config.yaml
d_model: 192
d_mlp: 512
norm_place: "pre"
rope_fraction: 1.0
qk_norm: false
init_std_up: 0.0572
seq_len: 1024
train_tokens: 153500000
Each number is 128 + 24 x the weight over its row's rms, rounded and kept within 0 to 255. Layers, rows and columns count from 0. Numbers have three digits each. The size before them is the row's rms in percent of the matrix's.

# layer 5 attention query, 192x192, rms 0.0401, rows 12-30,44-62,76-93,107-125,139-157,171-189, columns 0-47
108:117128161128124110150154126099139126140173107162133151121111093136121115105119165137083134165118123135113121118133103164140085152116134150100139
110:114075106158107134127133132136146145158103171110188126119137127155133132109113139147114181170149097141157151126049161124129137092117142106119148
103:145127167128125114136102112088134114161126095071094128177152097118093154157069148152147139102089106096093161109158130122159147081139110166128126
109:105164118084141126160123117115141084105132128137147133113154111144119131091134134111171131126145094105112132170120149111141100165161101164112134
079:142146154163133163175115128127133098098124118147121115085144126105125149100139111112125137099108110121125139186078137119126168105133106128156116
102:134082160136155185108145095094115140147113127106105142124132127125141103144142131131125098105162173095082146090164123154093113165136119075118149
099:141108114123118101164138129095155140151120141160150164103166137141120138154148104145131127163154099150131144147116143116110127102143124120142143
084:114096091117107155118099101116156122142132179160139111105132099093160109096096138122178096110154144115114151134129128165122132137107163119104181
105:140122130127131075128117111135161125078135135135130113124135141110135121144113188139157151092098130165150125140162140110133132112133141093122108
118:148138119163134146135160137121114097139150120109137092117124116110178129144130100099122138144126124137107125123130104130163099108137140139154108
112:106119138128182114162150147076172102114106155158130178146086132164130112101139140109131165100119151128133169160116091129092153143135124099122141
097:134154121125127114127113175063128152153157152138123138083124138167120118156144123129150131090136144104172127126119114127165138115133104175128128
097:123135116124196128118154125141129108186137149137127108171160143126177150097150102122105095092156117132144125163122130112138102151134106136103130
100:161143120149087129121129133091139117143108130127151123113146114120150120128128072115151148144147101180089082147168079150125129084135083087125121
104:149144128120107143116156120170134139148173113142129133120107116107098129113119136088156096089145154168086140079123080151104121129104134096086113
107:106116153139099128132159176128118112130116145141122108128145131148171135091118144107143160181121131179123121098162126098123147148104125125074106
098:108110110091125171126125092157130119127121104111131128148147125103082119189109148096106157174097149094159103104118113117127133141123105106135186
097:134127132135111129100152159153163078099128150123123077118098162148107134138156164147113108133076149079153124146140157128134129094129135109116129
098:149088129142145146125114132142120135157118154124114109127104152145136122128132110095136115086087158131113099132170098156112094108127080167135130
103:144132130116121084167101142095110135112128177137140106143135111113149133141135122160135151150114074130141104147100170113145112147134107200080106
099:110136132129113092172137126148130148105150144112135079124143156108129134130066181108134130093130111114118111144138155096141106127102144133109171
108:127134120119128133137092091150116101137106156107175152184163135093138101132140106109110127137109146048086138121120131128159122099156098092139084
114:108135121128132130146111106116144066109098141158117124165151133121179107113144162115179149166130099136112123127134147119137091130127130096133128
072:166121134185185125157157108075126112124141127169146116131102144076109151143117135137147131122106099136119123174088153183125085131166122153126147
091:113124097128130175111114116142132102122115150090135129128129100080114087134121110143073102091156119097118122092148093117118152131142136131133139
094:133141136150115146118158154123155128158150161133118155131133117137101138158162192132134155171124150180121117101095110179092088125125121106132125
091:129092119118105146123107115130111107127109173109063148154125128097133085138154170148120115103087117106102130099156124127119085129130096115164195
094:120112120157135093169116142116140109078126148066142142149143159142113162116115105168103131119097135140149094137118154152159097123106125152154123
109:155097133192118134151143096060116130127118127149164124118144146092136128137127126150117124111098158154135107111137159144091110123124111152133149
103:111155093141168114160107117161102136169136122158142143136134120109138167138104062086087141101105103106149147153098172091119156130123164129090110
100:119151070099116103130128168107139156089162146174109109156120169118127118108139184148108129138125123105123120144194119152121130126141106146125139
093:135130142157167102111150079168100097144115162117121127142128167090090116151179123110131139181157096104117124146141102114125162147125147124150155
108:149142140163167134113143096126144124124110136107154102107151120135153133115158176123124133176117145120105130164149073124160160114158136118135127
106:142107134128102122129126101164151119125139099145095135141140145089138149096122151112155117113128178074132153110108108126114125119153086134136087
116:125102089132138095149132124114123108129128166114080135131142119149127126099113151162142144097151115125120112100127128152119110125095115133089092
102:151075134143128149123102116132134107121112132092112148138109117137149080110111175150154118147146133108113125137131136145094113125091117136123121
107:137138170156115073129140159134096123115136172151103147101093156101107130130121170084128117116140140118160114142104132161145114126135128169128115
116:099092163120153119117137125131102108078126133167133142146147144133113118194127107104131156136138092136107135114140097126164122100139094124139104
107:123149128099125103138123138141162122155126092143113183096113096146146143159163141172151137109167145168126083112113146123127087122155128131123082
107:098131115135147119129147109114108076127108116116122140133130106162151101091102138118131137122170128158146140117144098127109164148148148147135151
111:138161154104099124090154123149110148113106127145129117124118120135142179153149092121165129122124149081174169136128139126153172175150139139145117
114:126104157121146142154135124088123129124095125119159173141137120148100167104147115136150133164095099094126164130098161086153136145112186115108159
056:097147109087174165137123135138151145125141080143090144108171098122103115100121101070100127168149125138087145130157126146095122143127146126158118
089:142100097148164142118139095115107145133168103128137080117091127093106088150152079113120093121108137130095064130148119131131123144155110117153140
095:132146128144124092159140141156136119130138114164119130183121155107102094147101149157166105219150080126150105157150101123101169179123159128116122
076:116090128105139124102113099162130124104140106134137158117137119094131102113119099161146172128081109133113122147084114140157121124130131139147179
088:151132095138124151129131107107144138153115180154112109144116121134094138134120150153098175119142144126133134101107089125100137144161125130071128
104:095131122127157106111117123088066155119159146094137125115149149136127085083155104144103097108138104139123144121129159133102162119138118134157142
101:127091142147089107100170162122127171143137124123136155108140114129145128133098141124136141136083095122132130165093166114068088115138139190121094
104:116129142101150095170126160105163098087113116130109104136121108153153104096145154156124156127130156151129161112140144143120116133121136103118137
092:130094066137102118130149120122097117118158126182124148111134132131131128095143174116139115164133131109153185104106140109077138109152124130131142
117:100120121139135126154121116074128121119139119122126165134116144136165127096123155152160153117119142148161132120148121153066119105204179134133144
098:108131096155160170102161112116101132135096126145177128113120133165131153101120158101109117117121121124082129142077118141101158156123122130098156
112:131163131125099176122143124118128111146121098147153143113093175158115161120142143117104115169132126098144092048127149141119103126171109140163117
106:126111131125151121134094140098157089125164121120119129104089137134104086106151104121167121131131180139120140106093127141164155117136140136149105
111:168116177158161111164137127087127112167155134131096151110135082131123106120135115110148158127125100139104122145119134141105134147119126093103144
107:123119139114149161128101162138150185115123131141132113148117102163112106119124146110148111141133132104106154172137094150161142138119120095116126
102:141138106142130139113120187109184135117074108104104154115136131118144085118081111152159135116099102110112131149113122130131162127133175146107131
122:094122135144118113137139133181110130122148143088145120117154080099107153110128144144120113134164147099083124121143150161121096159096115124129119
107:114153180137138128104166127133151112157098132132103085133122145082118131130111162143126127097135161128138121166129173146091161079147146107144148
114:151110099122125141174122108104148130146142140121161145118132124070171139124097160149149129139153111149106134143120159137103129170116143065146098
064:156119137150121119128142124104113141131128102125130142148124112117155172102126128125143099125164121116107127134104105160143129117089137130118153
075:131101124118119169113142110177118114092052149149086112127100153114082078111137169119139135134139113112100086108125125082115124101123151125159135
088:134123130147167118147105131118129153135147121164129143122106088178121126137117147089148115179075083151124132109144124157145140150086181112110087
088:129100080113134101083133114173140173135100134105087146121115123128107104177139134133143157150153141121124147165133115154108104096098159125130130
095:105163112158143124098147126128123123115155111077180110143122130106129162141158172118149117116117140154141121126141072164121128112126135142098108
110:156114153138145122103157135122113113114174123101130171125147096145114093159122128096123145125158136138137184099099122141117119125122117166174135
098:096141151172111113135114180139158143128115107121119136105105112136106108110199160120132160138148135099145137127164134130090081099117163157155115
105:141142143099136095147095120103136138158156173143123107099121110126171119125125074179107156121094094072109102113110139143127143118151144159130168
117:167083162108124132133187121127093143102109120132129124117152135107135136139142106109150124107142090117109166101095170130135131125111167151159117
108:162111105083183131126108140117125178056116155157123127118127116135132139124091157159143153149141146178127134138108100133119128135110150102167147
102:155086132106114178142122118108124115128115107119107170124161132103148083135124109133147136095095120094103108161172141162149111107137115141109153
094:125149165132119119118118146110162114109127134103175148132157126142134161129127188170113107165145130095113115100103116140130139107171078164159126
099:099096123117107142094115140133129151157134116097111148143134161123124124133138108132115095139089124090155118114131152193106115152134118120138072
121:152095106118150101104156164154126152124163129160109105150109129092120154098145127158119156159130146152114104121070123147142145148113149131114155
124:053110135140142134128136148153138167123123168118075124109159113160107111128095143119133121134094086145118152089139109103099143163122133144128074
111:123113110104126116112137122105132161104145091136152096163116124129137153126127149118115143136110138124110099118109120151135108138162157135096111
108:105144136103146115075106133118149146156165164095161198101137104112138091114135146123095120181099168107116107097131123111145134125136108147146148
130:179142110125105099123182087151146138137112113131113122121106143184135121137155094125106143098139107133128129088139122106149129123116094083150127
114:138156119137170143135109136158148103128130114130100117125128132127122127094093153134140088099167145078128106128071096154107107132123149096095133
061:137111083172150143169136110132094124116141126122127123096158121126157120134134120155094122106086118170126081129175104101106133150135160137080138
065:127092116173113126125158097143101105104098112126124094110121159122134149105117144127106132093096154125123173176092085150185138132146117135108126
080:131149116132130107140128192131134125153132135172112168128179102136127142121120118145139100138132105110097120114166159140074146156105140116171126
062:134103093125110083129137114169118141154120121104135128155121170117168110108129085138139150106112129115145139152164125157143149135143080087114134
089:123126101143159079130112159100164117136174094153104137152144137144147147142131162135082085135123128104105147121140150128114126102134141112139123
112:167082142084124167157134104122163149165133139097126121094122109109130091141126131127111127121161101092139130123150128153163121099113120113150137
089:131131122143110142135144134125089107090087159099140132123118141141099127102112194120094139120118109127137130139108106137133104090130150164112094
099:125130115124149130172135095148140113178150130105137129101156110154118101108135142151118125089105105155149088090142122134118065102091171156142082
094:108113138163127122122115142156092126133107133104129139107112132166137131139097140127103120136097126148123131136118166099147169140147159100135128
124:090126124128142165161081114101129102136128075117103136119110116129103157107099121137137129085094150141106155112163130166128135152129123104116094
116:107109123140106154096132142100123144140106058086119106113107150119122119102138098116100130091111185117146146136094130123137116098119090132093153
123:104144145149113130147147112097110118111129143126146125086098118152164110113108158141079133128117117150138139113154122137113136134095096138204103
117:136107120103130132057081155151119143139134146102107129139105120162142150139115090157129111126116156093181123138086131126150078087139120124131158
104:188118146136081119139118087130140089126106166122105127118125165118097095105131147135117121117111123106149127114119140109108106146125127075198139
111:189111111118102129129101150089132132152128108125143126134108111167128114095108117104134131154165179103072140113116116166113079137124130142112178
108:144148124109156153132157185135134136125178114150104145152113092128162127134135087145118131131109085127093121125127133113117146108137120154118093
091:107124131111118122135108145185087100142101154130127097082093132125095135133128132106078126117127091111103098150152153121144129091088143129117105
093:146142118118122106100091108089131147176128109102129122166119115076135162089146109157152119145154144121107088132121162134163120140136140141075138
107:140115143140123165101079203103164135167125160152139102161079145136076125116101150170152134075146137155129092157139144117146089165115148172150093
111:151178122119136126173142130084100080130174105184152157117155092096117139107124092148111144109108090158155126151105130138094138130139110143101125
097:096087130102116166104106112168122148160089154097118185133108151123122150122128127115115156128112138125139113148134129128118097126133138139126126
087:174139118117142156135152124110135118091122108156179106115121098166133128111121122154127098117146139126123150133124086152118084109115115125153111
091:126080136108127081118092141114197155139128079109131127138143117137158081134134150123147087114141148089128119138147118165109115122129144106146153
089:145111143140165098114113122150148124122168139131138168123137130150085163145087112158118109094088140139130150069128108100117134137087153169144097
101:142147108219101095134143140106112124154168071140135113127125113148116103119131103126087102119113118157133132105144129144124139133136120154136187
102:130134155126133138112124146156113138165149107163191107114064093109118110123161100133101133119104092127145188134121147124158167156124125140118091
098:114142139142144131176173150123099123113154133163132112097108080134106149100103135158139135096172129138179141111110094158119125049129091153134117
083:168065109130100120093124090161098148147086119113144159152137093096091120173104113114116154128157180148120101135141167125121148172115148094154122
101:147159099148134124188116136126090148131128140116146111124092096111084118108131065117104122154142129139150164118079154111116140121131131121112112
100:140106096137099145137118117130140194182146136091101114165100136151141132108119167124125077111136121139118133091127162138117140091116098143137132
098:148108136141135057119112139139137113102117150156157101115118125165131104067162160148128095159184145137104115096121134127122143122140134123109147
103:102103113179093148116115152096105142115118114159125121118115137111133112153144135114157113153115190092098184098104108110121182148116092133161167
102:174150127132149081107176182078095148130152123142158146136086119097118154110158123135106122170113112085151103097105119142131115110115146161150113
# layer 5 attention key, 32x192, rms 0.0401, rows 11-29, columns 0-47
105:143114111113096116152137104135120132099103142121101113109128156092140174183187097154160163126093099116156121131168136116132167108089123122130114
123:107067167148132132095135076179126126129111125103150181117154174143151124087108158090126139153134171119135165134134106128139150160090103080147177
099:173164115154119179135123114121127123095125120146136104104091096091152145130164100116137148116109085162154139115080116120147123149161120139159111
101:127130131119151133130152148169146138111121104119159151145138120147112111122100138109112160116103101117131139130161113141094126114164129146117132
108:124111140125129168119102155159141108085122131135121113123127142172130141158111156147137119091120116102138160131141133129125129111121113123098138
082:158197121143151130157140147118160150104114151142124095149104098120105162180159132156137151113127095162122122120117141146095126114153153164117082
099:118137152074126087142116110131137096133137129129171189136096109139137173150121115149183159130089140177155109124123139112155146131127139146109107
089:101139117146131103138124113109065137106142120121072131142148114121150143173151140110109143100155149098126152104143163132130082162126095140145151
094:135145164173143196117133129154119145173129132129147114142130125135108113149086143082121132119087096124122096108109095165063138127102127114142152
105:167130134112148110129103131146148158130125113173159119090138105111167149176133113133138104148092096179120105153141145128131069139144136146118118
104:117141127169148160119128131139142104156110126143133135117131124160143114124132105121076073117143157150150147133139156129046113127136105140130116
102:141120146108151153106127139110122145122178161111108151114132119138132178126128136129133127146097156105085105126140153150158099083160156133099114
102:166100154100107159113151101095097147130108147153104143108145100100061142149136118131116132128175140174122136146152119190119138117113135109110095
108:116133126153129124147115122148117133122082127085138152097143145139131075110082124130110119137095169119154105155133142153153105141117175068131095
102:098124140105161133131160150132128122151146142120077152158123166146134116142152109126132115106106115068152143084112121120114130133058111150123116
096:144126138107139119122108160138137113100093164117160132148133125133152131135140136156162149166127144137132104101111117180130152162136140144106152
108:140166123128077091155125142101116140082116143106145108089129125114116119179123110142087133065092160155130141136157124172119137173160109160175093
098:126129140119130106077144105143134107106138128104132155121092127142105140121107108130121139110121131163165117186142112124120137102093122137112130
103:120127142143109148104078136122152150125102122096136139149159136121125062128134097116126118093055162112137131146148129094151126141117110134140157